config = dict(
    num_hidden_layers=9,
    hidden_size=256,
    num_attention_heads=2,
    num_key_value_heads=1,
    head_dim=128,
    intermediate_size=1024,
    vocab_size=2048,
    hidden_act='tanh_gelu',
    norm='layernorm',
    norm_place='pre',
    norm_eps=1e-06,
    positions='learned',
    qk_norm=True,
    attn_scale=0.113,
    bias='all',
    tie_word_embeddings=False,
    parallel_block=True,
    init='trunc',
    init_std_qkv=0.0177,
    init_std_o=0.00418,
    init_std_up=0.0177,
    init_std_down=0.00418,
    init_out_by_depth=True,
    optimizer='soap_variant',
    learning_rate=0.00739,
    beta1=0.95,
    beta2=0.99,
    weight_decay=0.0,
    lr_head=0.00642,
    max_grad_norm=1.0,
    warmup_steps=48,
    schedule='wsd',
    decay_fraction=0.654,
    decay_shape='cos',
    final_lr_fraction=0.1,
    batch_tokens=65536,
    max_seq_len=128,
    doc_mask=False,
    train_tokens=504800000,
    max_steps=7703,
    dataset='wikipedia_en',
)
Each number is 200 + 40 x the weight over its row's rms, rounded and kept within 0 to 999. Layers, rows and columns count from 0. The size before them is the row's rms in percent of the matrix's.

# layer 4 MLP up, 1024x256, rms 0.452, rows 0-213, columns 128-159
091,159,239,239,217,161,209,191,186,192,198,140,203,234,110,139,275,179,199,190,165,131,152,235,197,185,221,160,229,220,200,220,209
094,257,187,241,254,213,230,259,111,222,152,231,223,157,224,264,116,248,265,182,237,176,245,168,277,150,181,217,199,221,215,275,206
095,137,270,173,228,203,139,173,278,266,192,203,202,142,161,244,120,201,216,193,200,167,218,178,183,191,237,194,262,168,241,230,301
097,193,188,189,240,202,279,183,132,236,183,229,149,217,220,147,191,187,282,183,221,231,246,198,159,210,238,213,160,244,146,217,226
091,177,174,133,217,295,161,203,228,163,149,181,188,224,261,195,150,207,209,254,114,107,190,188,164,206,151,218,177,294,166,152,195
094,273,253,167,275,145,202,241,156,228,240,188,181,212,181,229,253,208,219,218,169,233,254,183,160,320,292,200,250,182,224,205,229
094,268,204,168,221,195,188,217,255,177,238,216,186,259,173,131,157,173,190,168,178,229,216,185,227,179,197,132,230,139,136,157,168
095,179,247,216,199,194,151,218,178,223,189,182,187,225,305,238,139,219,236,175,111,179,189,155,203,212,224,189,194,163,181,196,238
088,195,171,192,182,208,139,265,211,239,252,212,120,230,164,193,147,276,234,174,187,214,139,208,245,144,185,259,224,201,116,202,206
094,285,141,224,164,202,255,168,187,197,225,254,138,180,223,245,303,197,212,180,151,199,212,174,198,158,206,245,205,191,172,140,154
103,228,239,150,206,199,219,197,191,204,195,137,217,175,169,170,250,210,186,190,190,108,231,232,242,240,191,174,202,157,169,188,242
104,170,203,197,216,171,143,174,202,262,280,145,182,210,180,188,150,225,229,187,123,200,275,139,127,158,229,210,157,196,211,245,247
101,186,218,249,194,192,147,147,290,187,132,157,159,193,143,186,208,190,138,202,154,262,246,221,157,188,191,196,135,216,223,180,137
100,201,192,188,217,244,259,218,206,354,134,230,227,247,167,145,151,232,128,183,229,181,245,178,233,137,246,205,153,196,226,145,167
097,138,133,257,205,196,223,243,152,255,208,270,183,252,234,202,175,174,185,230,180,192,190,188,230,183,191,237,170,189,178,181,209
092,309,265,145,263,203,186,139,212,212,174,172,253,208,275,176,225,162,243,206,160,175,142,178,178,225,179,126,234,237,170,170,225
090,229,149,220,253,189,179,231,184,215,217,145,172,126,212,293,187,168,207,275,195,163,148,155,196,238,158,195,263,228,242,134,170
090,210,220,204,185,244,255,202,176,159,190,189,228,202,211,197,198,148,148,167,183,187,168,223,237,168,177,270,160,210,228,170,174
108,227,256,177,168,260,166,199,250,184,183,136,191,195,203,263,196,172,193,111,272,281,175,199,175,220,169,190,247,274,187,215,198
096,196,244,255,194,265,257,271,193,157,168,222,171,220,155,185,169,182,148,154,119,130,168,126,188,154,180,216,127,143,151,221,175
096,162,229,227,221,188,174,289,230,194,180,238,181,184,253,158,125,127,227,208,215,184,128,198,146,240,190,157,163,168,201,177,167
096,228,226,233,204,258,224,149,248,229,248,207,193,212,149,199,204,184,150,167,174,251,232,230,177,199,187,246,226,254,189,192,195
098,226,226,242,184,223,231,179,209,165,202,210,231,174,157,187,186,156,197,211,176,200,181,199,196,160,125,204,252,183,204,153,302
106,158,198,168,126,184,199,197,102,263,181,211,208,212,196,198,232,192,169,204,228,210,232,199,197,138,170,247,198,240,201,239,178
097,171,219,185,229,226,216,173,293,224,155,158,218,218,259,185,192,249,209,277,178,71,244,210,216,158,256,207,249,216,119,236,229
090,246,234,239,213,194,217,224,319,230,210,184,100,254,233,221,263,259,144,193,229,193,178,126,237,178,218,218,147,216,307,238,207
094,225,202,228,189,253,163,142,258,228,194,189,236,207,160,151,231,182,153,176,220,119,210,238,186,227,145,166,201,210,186,217,201
095,227,198,231,227,166,218,184,224,147,184,186,198,114,224,187,187,233,234,195,232,123,169,185,212,124,178,246,184,234,157,222,95
101,214,261,194,177,146,144,191,203,183,190,228,206,175,190,205,154,146,249,158,178,172,216,155,195,199,183,160,219,291,230,271,222
096,310,188,230,78,242,231,219,216,199,199,200,125,167,170,200,165,247,109,185,222,196,163,180,177,133,203,167,251,205,178,201,190
096,143,244,233,206,196,213,172,236,160,197,175,241,268,269,224,214,161,210,208,180,207,194,199,166,240,232,215,214,251,261,168,207
102,192,268,205,224,259,307,196,204,264,161,259,228,182,247,280,184,180,233,197,169,173,156,221,167,233,229,120,209,252,188,248,214
111,178,228,310,121,203,175,185,166,142,201,117,175,255,181,206,142,192,193,141,214,183,188,221,204,164,205,189,186,194,164,171,160
094,209,207,204,184,171,178,141,213,177,142,150,215,216,261,105,221,220,163,155,216,227,141,179,242,194,214,176,217,194,203,180,215
099,129,173,167,267,190,199,154,170,200,227,250,260,149,207,157,228,94,117,166,118,131,236,212,139,207,194,244,241,210,149,157,212
095,242,241,228,199,153,220,248,166,195,221,173,197,218,118,198,192,178,176,181,155,215,222,154,138,245,104,263,209,173,162,232,243
099,194,178,223,171,190,219,131,187,132,209,182,242,174,196,76,189,172,238,224,182,271,195,215,191,203,177,149,239,201,151,171,152
127,215,181,158,224,140,148,270,230,199,230,226,197,145,257,96,190,215,248,214,221,167,163,213,170,185,191,236,187,271,225,249,211
126,183,206,168,200,202,209,139,214,236,148,246,247,224,104,133,213,224,110,210,118,243,170,123,145,151,204,171,274,262,218,144,297
102,181,181,103,184,177,234,186,211,216,324,218,156,235,227,169,177,187,100,227,189,205,249,233,212,172,75,184,184,184,214,184,194
105,174,187,263,169,140,219,224,247,171,177,224,291,219,189,272,186,193,235,286,185,201,274,204,151,211,106,177,160,190,222,251,267
100,234,204,213,172,214,168,268,167,192,192,217,120,242,223,195,221,233,181,232,219,187,201,151,214,199,126,190,213,184,192,268,171
103,157,199,133,151,185,235,199,197,259,240,209,158,189,174,206,149,210,184,140,193,179,192,248,174,197,153,198,225,285,240,212,151
102,153,191,176,241,164,178,103,127,81,126,220,175,187,225,188,196,220,243,191,227,211,224,209,159,226,154,173,198,196,193,205,188
106,167,221,128,208,200,184,249,294,175,229,147,190,273,181,242,226,210,226,124,165,195,260,199,282,238,194,164,226,173,308,211,235
100,204,226,184,183,169,113,227,153,222,181,218,210,188,195,143,146,181,261,210,256,147,131,245,231,217,197,186,191,196,265,255,223
099,206,127,168,229,178,220,190,214,174,198,182,175,176,149,203,172,268,268,199,197,177,250,186,232,200,136,227,191,170,186,138,151
101,223,240,316,248,239,154,234,269,195,183,240,237,207,150,225,192,186,192,236,216,196,169,189,239,164,154,199,124,196,198,171,214
112,158,178,192,224,233,194,224,178,218,159,258,141,266,138,208,195,147,127,182,175,222,264,203,219,110,138,216,273,191,226,243,176
099,257,225,200,151,172,162,179,220,168,204,196,173,185,195,225,176,257,215,226,168,158,161,142,149,242,152,214,259,233,200,165,149
097,126,206,204,175,185,228,276,177,169,231,184,251,230,201,235,116,134,253,218,206,214,160,192,189,185,221,155,167,215,222,130,194
094,174,219,229,145,202,265,156,162,176,207,185,151,152,158,252,204,146,234,114,202,106,203,172,240,152,208,229,237,239,140,241,202
102,190,168,193,229,222,247,246,229,132,157,193,152,170,232,218,173,169,228,266,208,169,226,255,195,200,232,178,159,192,235,245,276
094,150,256,220,229,218,258,197,165,219,179,208,133,223,258,182,267,196,147,130,202,248,197,182,256,234,160,190,167,178,173,234,217
112,199,183,271,203,231,222,181,201,229,282,130,272,138,191,221,291,227,252,261,189,254,193,126,197,174,262,161,243,177,168,207,190
089,203,228,133,210,179,218,154,240,222,199,167,141,195,131,227,234,155,155,234,235,193,235,184,239,273,212,239,227,207,148,219,149
100,235,167,201,269,261,187,214,241,194,159,197,257,208,243,252,147,207,228,175,203,191,146,257,152,161,143,217,166,225,213,125,190
096,227,190,164,198,244,152,231,214,153,260,216,181,217,152,204,174,175,257,236,200,203,197,215,152,234,209,214,278,247,183,242,214
101,263,159,268,254,152,167,216,292,206,169,199,210,210,171,253,179,160,152,171,185,84,184,224,208,225,158,176,258,207,195,195,231
104,253,186,223,174,229,216,167,190,215,266,243,159,148,212,209,164,142,207,212,169,231,172,114,309,232,244,177,201,218,127,203,126
097,213,290,261,156,188,155,228,206,197,196,147,188,228,183,172,225,198,192,197,203,188,158,186,257,188,152,210,297,238,148,180,190
102,177,92,180,146,184,218,221,175,141,243,227,189,221,216,177,203,183,233,138,175,160,259,207,231,172,212,211,221,187,116,235,280
096,193,260,185,164,272,145,211,219,208,129,137,145,148,143,224,147,204,173,220,141,172,176,176,138,182,217,153,264,203,181,150,238
101,250,180,176,241,218,213,160,179,192,233,163,141,238,162,155,233,233,280,213,213,215,277,194,183,148,206,201,185,187,170,214,247
095,219,194,206,203,121,263,198,187,169,238,250,98,114,224,254,144,237,188,167,191,238,202,218,257,199,170,238,238,277,211,249,241
103,169,206,205,211,185,128,255,152,151,234,301,188,169,228,185,173,156,177,275,199,178,179,207,216,176,285,277,236,176,306,214,243
099,219,246,201,202,214,264,198,225,203,158,212,206,162,141,216,208,243,283,97,252,134,155,211,151,186,110,234,199,148,202,182,152
112,165,203,145,161,242,129,256,225,226,231,193,168,205,229,110,233,186,163,155,214,134,298,251,219,236,257,182,199,205,243,210,227
093,210,170,174,186,176,188,197,238,134,225,130,222,220,213,235,263,166,213,188,163,169,205,218,222,151,222,168,160,275,184,230,206
097,302,183,268,264,254,224,170,238,178,240,176,172,172,230,164,186,262,157,223,155,149,204,214,195,235,196,141,201,191,178,279,208
098,180,174,148,239,221,224,169,234,184,233,191,159,204,238,212,225,213,188,187,210,201,143,230,222,150,249,215,282,226,199,150,272
096,254,192,183,243,177,233,220,175,211,209,198,185,217,194,134,227,310,212,125,202,208,129,190,237,168,267,195,253,243,173,212,267
099,241,184,126,178,229,172,221,198,177,207,122,199,230,223,230,185,185,136,134,154,166,230,234,164,179,139,173,179,237,158,186,195
096,154,231,263,193,230,217,257,180,242,168,179,241,181,219,208,143,228,175,210,146,217,190,153,194,242,141,205,208,205,171,284,211
101,191,183,242,194,168,226,257,143,212,217,158,229,180,173,188,149,225,209,240,162,168,197,230,168,233,230,195,209,147,190,291,293
101,195,219,235,173,222,192,219,234,194,243,130,203,130,179,243,281,233,211,187,228,206,141,256,190,202,159,129,249,185,198,177,199
098,132,229,167,178,185,164,214,237,149,206,200,134,203,211,263,147,167,205,166,162,128,287,259,215,167,134,212,208,195,223,239,216
103,200,209,282,165,260,210,235,235,155,245,132,220,206,263,256,129,139,217,151,228,203,200,215,160,116,191,227,214,230,155,196,209
097,243,214,145,175,249,199,194,198,288,256,216,201,177,249,232,122,196,137,147,170,220,164,175,180,169,215,209,227,268,137,149,221
147,222,235,159,152,206,189,200,172,179,163,254,199,112,117,239,259,169,199,172,242,239,228,185,211,198,216,164,148,189,230,197,178
102,166,238,121,212,206,182,162,234,165,178,209,235,160,216,207,199,159,237,272,168,250,181,235,171,181,232,171,167,273,250,185,234
100,201,216,229,132,180,181,244,232,143,233,204,117,259,220,167,166,217,129,150,204,219,217,168,183,198,195,230,213,172,246,205,208
099,233,281,252,153,191,125,194,118,202,198,164,162,210,239,216,224,252,212,137,242,159,153,260,212,217,253,169,236,177,185,181,244
102,137,209,175,243,261,159,213,193,196,222,235,237,175,212,258,242,169,283,166,252,181,229,183,205,167,140,183,225,232,234,276,202
126,213,205,201,153,254,199,202,214,243,219,245,240,203,140,191,253,157,136,138,185,129,164,202,224,132,163,127,176,236,213,164,128
097,230,216,201,197,216,184,222,184,212,148,206,263,182,238,243,228,260,219,139,298,191,160,159,282,179,141,194,281,244,212,202,192
096,166,166,149,217,141,185,212,208,220,188,190,190,206,149,138,161,210,226,178,172,205,304,199,244,234,173,252,224,201,161,188,178
098,278,173,222,240,176,162,196,200,241,176,235,240,184,130,219,243,139,186,188,140,181,206,231,189,187,213,240,199,190,181,184,200
107,180,244,199,121,234,254,206,181,97,201,146,182,211,159,181,207,185,218,234,204,267,252,217,177,175,205,176,233,148,188,170,200
095,175,215,231,201,121,261,218,241,200,191,235,149,190,146,270,125,211,121,194,196,161,266,249,242,150,179,230,190,184,185,183,223
105,268,173,210,127,236,190,250,236,242,193,163,217,217,250,208,154,186,165,181,143,216,241,213,159,136,157,249,187,275,169,116,237
104,273,209,141,229,258,173,200,198,86,186,147,166,151,178,170,274,167,220,203,206,170,212,219,248,201,187,192,212,211,200,236,146
104,143,272,192,224,176,173,193,139,189,244,233,195,220,160,192,206,229,151,252,129,279,223,219,128,169,228,234,232,226,115,158,169
102,200,192,213,230,273,182,184,178,215,183,237,116,187,251,154,218,158,172,174,202,211,103,208,161,212,172,226,249,222,175,255,190
097,224,133,273,178,210,199,242,159,165,179,241,227,214,239,202,243,157,208,220,174,189,195,249,251,191,186,175,128,151,162,180,157
097,225,205,268,183,189,183,126,224,194,136,232,241,171,107,253,277,214,223,200,178,272,203,228,215,124,210,224,183,170,276,141,174
106,198,98,206,216,194,227,190,140,225,237,161,232,246,254,223,286,200,185,215,166,190,164,185,203,238,234,202,192,258,146,258,220
101,231,227,150,167,181,110,96,186,181,196,204,203,198,192,169,252,175,125,204,149,201,155,237,247,211,151,140,255,261,222,186,264
097,246,206,194,151,186,217,194,164,201,173,201,130,161,160,264,188,252,127,242,235,198,219,218,183,235,214,138,194,183,262,135,190
102,147,222,183,254,152,160,213,207,205,267,203,174,207,238,201,175,209,282,127,164,263,133,148,194,217,169,205,169,190,151,177,205
099,201,187,181,228,207,187,234,241,169,201,250,219,224,178,165,213,196,206,150,212,185,171,204,149,236,287,209,252,152,240,254,184
102,205,222,177,300,193,161,247,139,273,183,200,220,156,200,193,169,195,194,186,130,176,238,227,152,192,129,202,177,199,171,230,188
097,168,174,91,233,187,175,233,276,166,231,233,149,132,287,152,128,317,246,243,192,182,254,257,173,192,179,155,171,189,184,187,153
103,215,160,224,282,137,177,177,116,222,238,213,250,189,181,156,215,276,177,212,177,217,201,151,92,169,209,152,273,247,116,182,221
090,174,254,257,195,178,144,137,129,209,248,243,101,153,205,245,193,127,170,196,194,182,187,125,258,198,215,225,162,186,178,181,208
096,257,233,224,167,143,155,253,163,253,177,270,195,145,201,199,157,173,208,157,166,157,101,172,185,159,94,168,210,229,200,161,151
100,175,168,170,206,210,176,220,172,176,280,181,172,146,191,265,213,295,276,253,174,156,150,158,177,196,239,192,129,221,194,204,228
085,233,226,213,135,273,199,184,212,163,203,176,118,178,196,166,249,147,195,222,211,175,125,206,240,179,228,230,181,249,205,224,228
104,212,220,239,265,227,229,175,163,225,199,256,182,113,168,219,227,181,264,181,217,276,177,232,228,230,214,174,237,110,214,219,180
105,188,177,257,150,223,170,115,188,223,218,248,159,254,227,183,215,230,228,160,123,239,222,202,141,193,188,249,164,205,152,218,189
094,248,269,237,108,228,277,196,200,214,257,198,156,193,210,120,134,228,224,165,137,205,236,257,197,184,241,235,162,243,122,114,100
097,176,182,124,197,169,133,230,239,202,256,261,179,170,128,250,231,182,272,154,264,149,227,194,123,142,261,194,177,167,205,245,177
099,192,131,219,156,236,216,251,227,236,216,231,153,230,213,230,194,183,175,194,197,138,231,222,153,126,149,235,194,197,240,160,238
092,231,221,146,232,222,197,131,187,245,245,194,191,242,226,161,271,210,144,198,292,114,219,252,253,170,161,249,225,220,152,254,195
097,136,185,260,201,254,172,242,229,225,97,257,228,202,287,228,154,191,259,173,235,187,198,171,186,137,187,210,187,255,240,290,165
091,164,236,149,203,199,225,209,209,123,210,231,204,149,186,195,167,255,233,244,189,233,228,234,215,194,250,285,173,233,285,196,232
100,187,241,178,177,219,189,203,247,241,158,204,204,289,228,215,240,146,109,197,229,139,245,161,216,166,164,171,193,287,207,211,293
103,220,146,214,154,178,225,196,286,161,238,152,203,177,231,240,236,284,230,130,229,219,169,175,162,132,172,181,277,202,269,189,182
098,205,236,204,179,166,249,169,176,166,190,278,208,199,210,206,213,150,251,172,164,203,139,218,185,154,122,238,254,160,247,242,148
099,275,220,202,250,222,214,232,197,180,230,193,137,248,220,221,165,216,176,253,210,161,235,200,191,169,201,216,189,206,248,273,210
102,179,166,164,260,240,75,209,127,240,179,228,207,267,139,218,195,186,199,145,195,175,212,198,164,171,222,211,219,132,182,234,143
100,259,256,60,201,133,249,196,174,200,211,177,144,116,222,212,212,199,205,219,155,155,181,197,166,213,145,290,239,203,216,234,142
101,144,177,192,177,219,185,193,224,214,202,143,191,190,215,227,186,189,161,225,225,194,158,303,208,217,221,199,231,121,288,290,183
099,145,275,220,237,135,194,191,239,162,169,191,292,176,185,265,180,223,242,180,142,147,166,144,144,218,299,204,182,191,220,219,268
097,264,146,136,187,135,225,251,230,167,243,179,181,219,292,157,194,162,153,249,200,258,211,195,212,240,101,204,132,237,216,211,178
103,195,212,199,187,247,139,188,179,166,256,263,263,165,275,221,245,168,249,177,166,159,178,150,158,180,214,243,209,206,200,121,193
094,228,204,222,151,251,244,242,258,196,238,282,194,232,205,205,202,149,212,266,246,131,111,180,183,240,190,171,280,280,227,147,155
109,213,194,286,203,233,226,168,172,204,222,160,210,180,207,238,208,258,152,146,191,231,186,162,159,223,255,209,167,240,217,192,137
098,177,166,224,186,202,206,235,169,146,250,231,175,94,118,233,219,103,139,233,174,130,283,277,186,223,316,195,247,280,261,188,196
099,172,208,162,217,218,215,100,235,216,165,217,151,175,152,265,202,236,117,219,144,144,184,166,208,157,137,187,225,143,284,287,182
103,196,274,226,216,239,160,225,144,155,205,148,225,189,232,167,158,203,136,227,215,211,156,154,203,155,161,104,227,216,186,226,238
099,185,174,194,191,269,155,213,270,176,159,152,305,188,198,254,162,243,258,157,199,149,259,318,161,242,193,228,172,193,163,206,169
100,217,172,137,131,246,281,263,220,224,187,246,138,229,233,229,215,174,217,176,144,117,206,198,212,169,246,219,203,151,202,231,252
102,215,171,225,234,112,172,186,244,208,212,214,153,219,154,181,181,203,243,162,216,193,149,199,164,267,195,187,164,207,213,251,247
110,255,151,154,202,251,185,229,182,247,210,259,198,196,200,240,163,115,130,188,167,205,211,152,268,199,197,181,201,232,135,168,185
103,175,292,179,221,242,228,193,189,239,155,215,261,221,170,218,230,165,162,164,159,152,191,123,177,214,210,203,292,206,222,212,252
093,228,180,222,214,271,232,166,198,94,162,234,217,260,233,283,190,227,161,203,165,203,218,179,171,226,165,241,238,186,208,258,172
096,266,240,203,188,217,243,191,206,209,226,199,211,202,268,216,144,244,150,147,272,152,219,183,153,248,129,185,199,165,157,256,147
103,179,226,192,228,254,158,153,128,234,244,164,251,149,193,222,156,177,142,186,236,308,140,286,282,263,207,227,212,145,252,270,159
105,172,192,143,166,220,135,184,147,289,176,153,209,241,182,276,251,170,109,186,234,213,215,237,216,233,220,248,244,194,188,201,273
103,271,209,159,191,141,216,180,192,104,190,230,177,185,212,154,183,120,154,151,188,188,207,143,186,288,133,174,162,154,222,177,134
097,189,245,245,205,197,183,182,137,110,268,180,230,152,185,186,169,252,130,202,186,186,242,187,167,196,120,204,227,220,203,179,267
104,223,237,219,251,254,146,172,158,168,263,194,209,169,299,152,222,217,197,219,241,205,298,236,181,194,170,99,135,195,145,202,92
098,202,120,257,188,223,195,203,269,227,206,158,266,261,206,214,281,250,187,185,267,163,183,109,195,199,251,189,184,196,218,171,307
122,243,187,179,194,209,217,201,197,192,148,286,168,176,191,212,250,150,178,167,190,209,158,142,227,140,218,226,204,184,261,191,216
102,197,129,192,202,221,213,222,210,203,207,261,234,291,188,185,197,148,226,233,309,194,222,213,154,165,186,120,189,219,196,147,247
099,230,225,253,234,248,164,190,147,182,237,196,179,207,223,161,189,225,165,182,236,180,161,164,256,229,197,181,122,190,265,245,219
105,137,220,196,235,165,132,214,195,172,151,202,215,225,243,330,226,205,239,185,171,203,148,126,199,163,250,202,213,217,163,238,247
105,135,226,234,217,257,121,220,196,298,248,209,179,292,156,164,256,200,273,200,167,229,215,192,204,178,188,226,270,228,206,194,190
102,205,178,200,210,186,287,211,259,155,188,178,155,214,167,210,189,108,223,230,204,234,226,223,146,237,238,219,235,238,177,210,198
098,202,162,175,177,207,154,103,283,244,200,140,159,227,160,160,139,203,217,193,273,128,260,227,230,198,171,155,160,121,160,187,210
103,237,96,180,144,193,142,216,243,155,179,130,198,195,201,231,229,180,189,157,235,168,235,158,243,225,203,213,297,242,129,158,181
099,184,261,175,203,114,161,286,217,198,260,215,221,214,155,133,223,196,290,186,116,302,177,176,228,234,265,194,234,237,178,221,255
091,200,218,177,216,202,179,219,193,186,161,213,182,317,211,188,196,252,218,229,183,159,169,242,203,159,191,190,209,204,158,191,226
094,202,178,165,139,111,234,159,217,221,211,197,240,196,247,132,150,143,219,156,207,206,158,153,164,254,158,214,184,191,201,188,254
100,261,227,198,239,109,253,258,233,215,247,248,214,190,154,157,146,244,235,222,186,182,149,276,193,185,123,186,210,240,157,232,207
104,185,198,311,268,189,260,200,236,213,173,164,227,279,126,251,165,240,199,149,262,138,241,263,216,153,216,156,239,201,249,220,142
099,291,182,169,192,236,219,157,176,229,136,208,235,184,193,184,171,158,213,182,197,151,97,229,197,202,177,237,251,202,186,223,185
100,211,166,223,170,252,228,139,188,208,190,195,180,161,208,170,151,123,159,196,177,172,163,184,283,248,183,140,209,251,203,272,103
098,180,221,282,207,163,195,214,197,199,242,155,163,219,216,168,270,153,164,185,166,143,153,184,163,189,106,158,245,146,257,227,242
108,239,134,143,217,227,193,228,244,225,173,168,236,219,225,184,165,210,276,204,214,197,216,203,251,158,192,187,259,208,161,232,93
098,168,186,289,194,270,214,213,196,245,181,146,236,187,178,223,162,270,251,224,166,135,181,130,160,191,217,175,146,233,260,188,177
111,154,192,223,228,157,196,231,254,236,230,218,233,244,222,176,72,214,205,155,95,161,224,249,211,191,237,144,209,190,131,238,180
098,175,166,165,205,191,282,139,137,160,188,172,233,177,199,182,191,251,178,155,231,139,217,226,89,181,203,230,209,217,200,225,267
107,216,102,197,181,216,186,227,177,153,162,189,214,223,143,211,225,229,183,169,216,219,198,192,152,118,184,160,224,197,132,137,291
101,224,238,226,151,146,223,178,208,153,248,183,157,160,238,207,198,240,105,249,181,125,188,160,168,198,161,237,175,249,126,144,214
101,271,100,228,169,172,208,212,236,195,223,228,199,220,233,301,204,195,206,202,194,126,116,211,173,223,131,129,237,259,159,226,211
099,236,188,212,153,210,176,239,153,164,205,219,219,232,170,186,226,199,180,200,213,187,167,264,216,196,180,209,237,151,218,200,165
108,244,197,191,197,245,220,243,226,204,214,198,191,217,240,183,255,207,242,223,208,256,155,142,158,224,208,231,178,269,175,266,213
092,213,158,207,241,187,274,144,237,237,143,243,186,241,179,177,156,282,192,204,197,180,244,239,161,226,254,225,243,191,187,168,241
097,216,219,295,205,266,233,193,201,168,197,198,184,207,236,207,213,187,172,205,120,168,151,229,171,168,211,221,170,170,221,178,174
097,214,184,190,227,267,171,255,216,259,209,230,147,124,121,245,228,165,191,216,261,238,151,158,220,214,245,193,217,180,209,210,194
099,203,279,97,270,243,243,183,206,196,160,225,201,161,160,259,247,119,231,196,218,202,257,182,171,174,201,255,250,231,236,168,281
102,173,147,234,216,206,193,185,192,165,143,242,207,194,189,249,219,206,225,214,252,194,216,141,202,169,129,158,212,204,199,223,196
098,211,210,152,202,175,155,281,218,206,225,191,179,233,196,142,231,215,137,199,262,207,211,210,180,175,235,243,153,175,270,181,114
104,223,231,196,208,191,174,177,254,207,183,177,254,235,201,223,159,227,154,196,146,156,179,116,144,195,241,252,184,177,118,233,233
106,209,174,270,249,158,255,223,228,232,239,233,215,152,132,196,147,156,202,165,223,247,163,191,150,210,105,283,172,244,233,178,197
103,183,273,165,222,217,160,278,193,130,264,235,142,251,166,105,139,164,173,279,179,180,146,292,146,239,215,194,226,247,200,238,193
101,256,131,258,160,188,236,225,177,173,138,198,254,233,208,266,216,175,202,147,216,175,251,248,183,234,182,258,213,279,201,156,190
112,176,150,215,182,144,231,257,177,227,242,258,217,158,253,230,314,231,245,194,186,213,231,230,135,121,152,177,246,173,242,277,220
118,159,221,212,146,258,184,209,153,228,152,211,237,135,143,150,177,163,132,199,177,152,135,207,237,171,212,89,229,133,158,209,214
094,258,200,142,198,165,247,218,159,170,256,213,253,243,201,182,191,199,173,169,165,167,235,208,202,203,205,217,262,248,185,223,252
101,205,169,259,160,250,184,149,224,149,168,149,241,186,201,188,223,172,131,209,199,173,167,266,221,208,196,228,163,196,176,192,169
106,189,171,135,185,190,206,189,153,191,181,196,130,146,182,239,165,181,140,144,241,249,200,209,238,186,174,179,217,256,170,199,226
102,118,215,166,204,205,150,179,192,190,253,230,252,165,138,213,184,184,233,255,145,274,186,275,190,216,195,206,200,196,134,209,225
101,272,174,139,224,182,154,161,180,222,249,240,230,135,166,153,218,190,200,226,137,125,239,241,203,184,219,196,189,134,182,178,294
100,92,254,177,160,168,150,154,225,203,291,266,178,135,218,157,153,232,261,232,129,171,150,166,229,198,209,198,174,198,189,207,195
092,113,211,183,179,182,177,226,161,284,188,224,220,200,229,223,131,154,137,214,130,245,175,225,183,258,208,280,255,235,137,159,212
103,183,269,176,261,214,211,280,204,156,195,266,220,177,252,180,191,197,172,221,191,194,157,207,266,205,182,152,212,148,275,203,200
098,207,171,269,268,232,175,193,190,181,288,165,205,228,282,146,217,201,156,243,183,170,232,184,185,226,290,247,264,259,199,201,164
093,105,180,254,165,191,192,208,192,167,144,195,225,180,220,195,194,151,270,205,196,191,261,144,229,216,244,225,204,168,210,201,140
097,226,214,199,107,233,217,177,272,156,145,232,216,121,129,250,192,144,211,113,253,208,189,244,198,182,180,256,165,178,179,208,304
096,235,215,211,177,207,174,263,154,246,227,142,264,241,166,186,136,241,222,276,213,242,157,219,250,143,142,239,233,248,235,166,199
105,167,195,216,204,196,273,216,189,179,146,202,174,168,212,233,218,197,216,251,222,229,185,212,194,201,226,222,169,257,199,213,157
100,185,190,131,169,273,189,168,226,199,268,228,140,142,107,236,203,226,139,246,141,210,256,134,189,143,144,248,162,183,180,162,162
097,190,258,147,170,225,177,130,239,212,125,218,153,210,227,180,275,248,194,224,201,221,124,231,264,233,184,115,226,248,209,190,187
099,168,171,140,229,239,199,152,228,167,107,181,175,212,186,199,216,262,228,221,196,131,199,160,247,207,257,105,202,185,158,178,227
102,175,226,152,99,210,214,222,224,265,183,169,242,225,186,210,246,231,158,191,184,171,190,202,231,217,224,131,215,202,161,233,163
101,159,221,211,219,230,196,204,147,226,208,180,234,282,172,230,183,233,241,101,217,179,165,170,215,206,184,237,166,190,214,204,233
096,162,177,145,268,198,187,179,121,243,220,114,144,202,167,269,272,176,206,169,174,163,197,126,198,228,245,124,179,207,165,213,207
106,219,176,120,217,189,216,213,263,257,243,303,196,189,189,245,269,185,218,257,239,226,202,225,220,98,216,268,156,142,207,224,189
092,200,199,256,125,116,189,202,263,216,270,162,186,215,147,188,200,210,191,141,205,155,259,207,260,131,176,237,227,228,211,148,211
106,128,201,229,284,153,179,208,189,107,191,200,306,207,194,257,194,190,203,236,242,281,211,147,231,320,258,213,192,194,243,262,172
102,190,112,148,176,190,210,177,226,218,181,274,224,184,129,155,195,231,257,270,161,166,193,229,277,167,152,194,180,208,256,229,175
115,254,138,205,201,266,170,206,158,231,160,167,180,200,180,130,216,264,257,184,200,268,214,236,239,251,195,213,227,223,222,203,204
132,246,195,161,229,255,254,164,196,170,221,184,135,188,181,176,212,257,119,199,267,225,167,253,198,167,206,286,239,173,182,239,123
106,217,209,161,277,266,211,180,172,224,225,130,246,189,272,212,162,241,163,177,186,187,261,184,139,158,180,129,201,248,222,195,160
089,240,210,245,273,225,181,236,217,143,247,239,209,231,239,171,224,171,142,204,186,214,293,188,164,218,153,209,266,232,186,198,187
095,135,178,178,211,218,163,244,186,293,194,190,249,170,218,235,134,209,217,234,166,231,153,163,163,180,225,150,243,237,267,221,231
098,219,192,243,188,198,191,247,233,215,116,298,224,104,235,161,234,161,192,189,139,333,204,153,187,256,222,158,236,178,184,243,194
096,154,185,196,258,191,170,256,225,173,204,171,173,207,244,261,185,176,230,240,199,166,173,207,144,198,193,150,149,176,162,255,226
093,149,148,206,193,254,218,209,201,214,150,186,243,215,192,164,286,115,162,205,164,303,180,115,246,254,175,224,195,210,226,214,209
095,105,145,262,228,220,219,243,155,239,203,177,250,250,181,267,154,210,219,179,220,116,192,124,201,152,231,165,222,185,191,217,250
105,188,202,233,265,148,204,162,145,239,226,213,153,155,182,259,191,222,237,224,184,142,173,201,116,140,231,249,147,195,114,246,142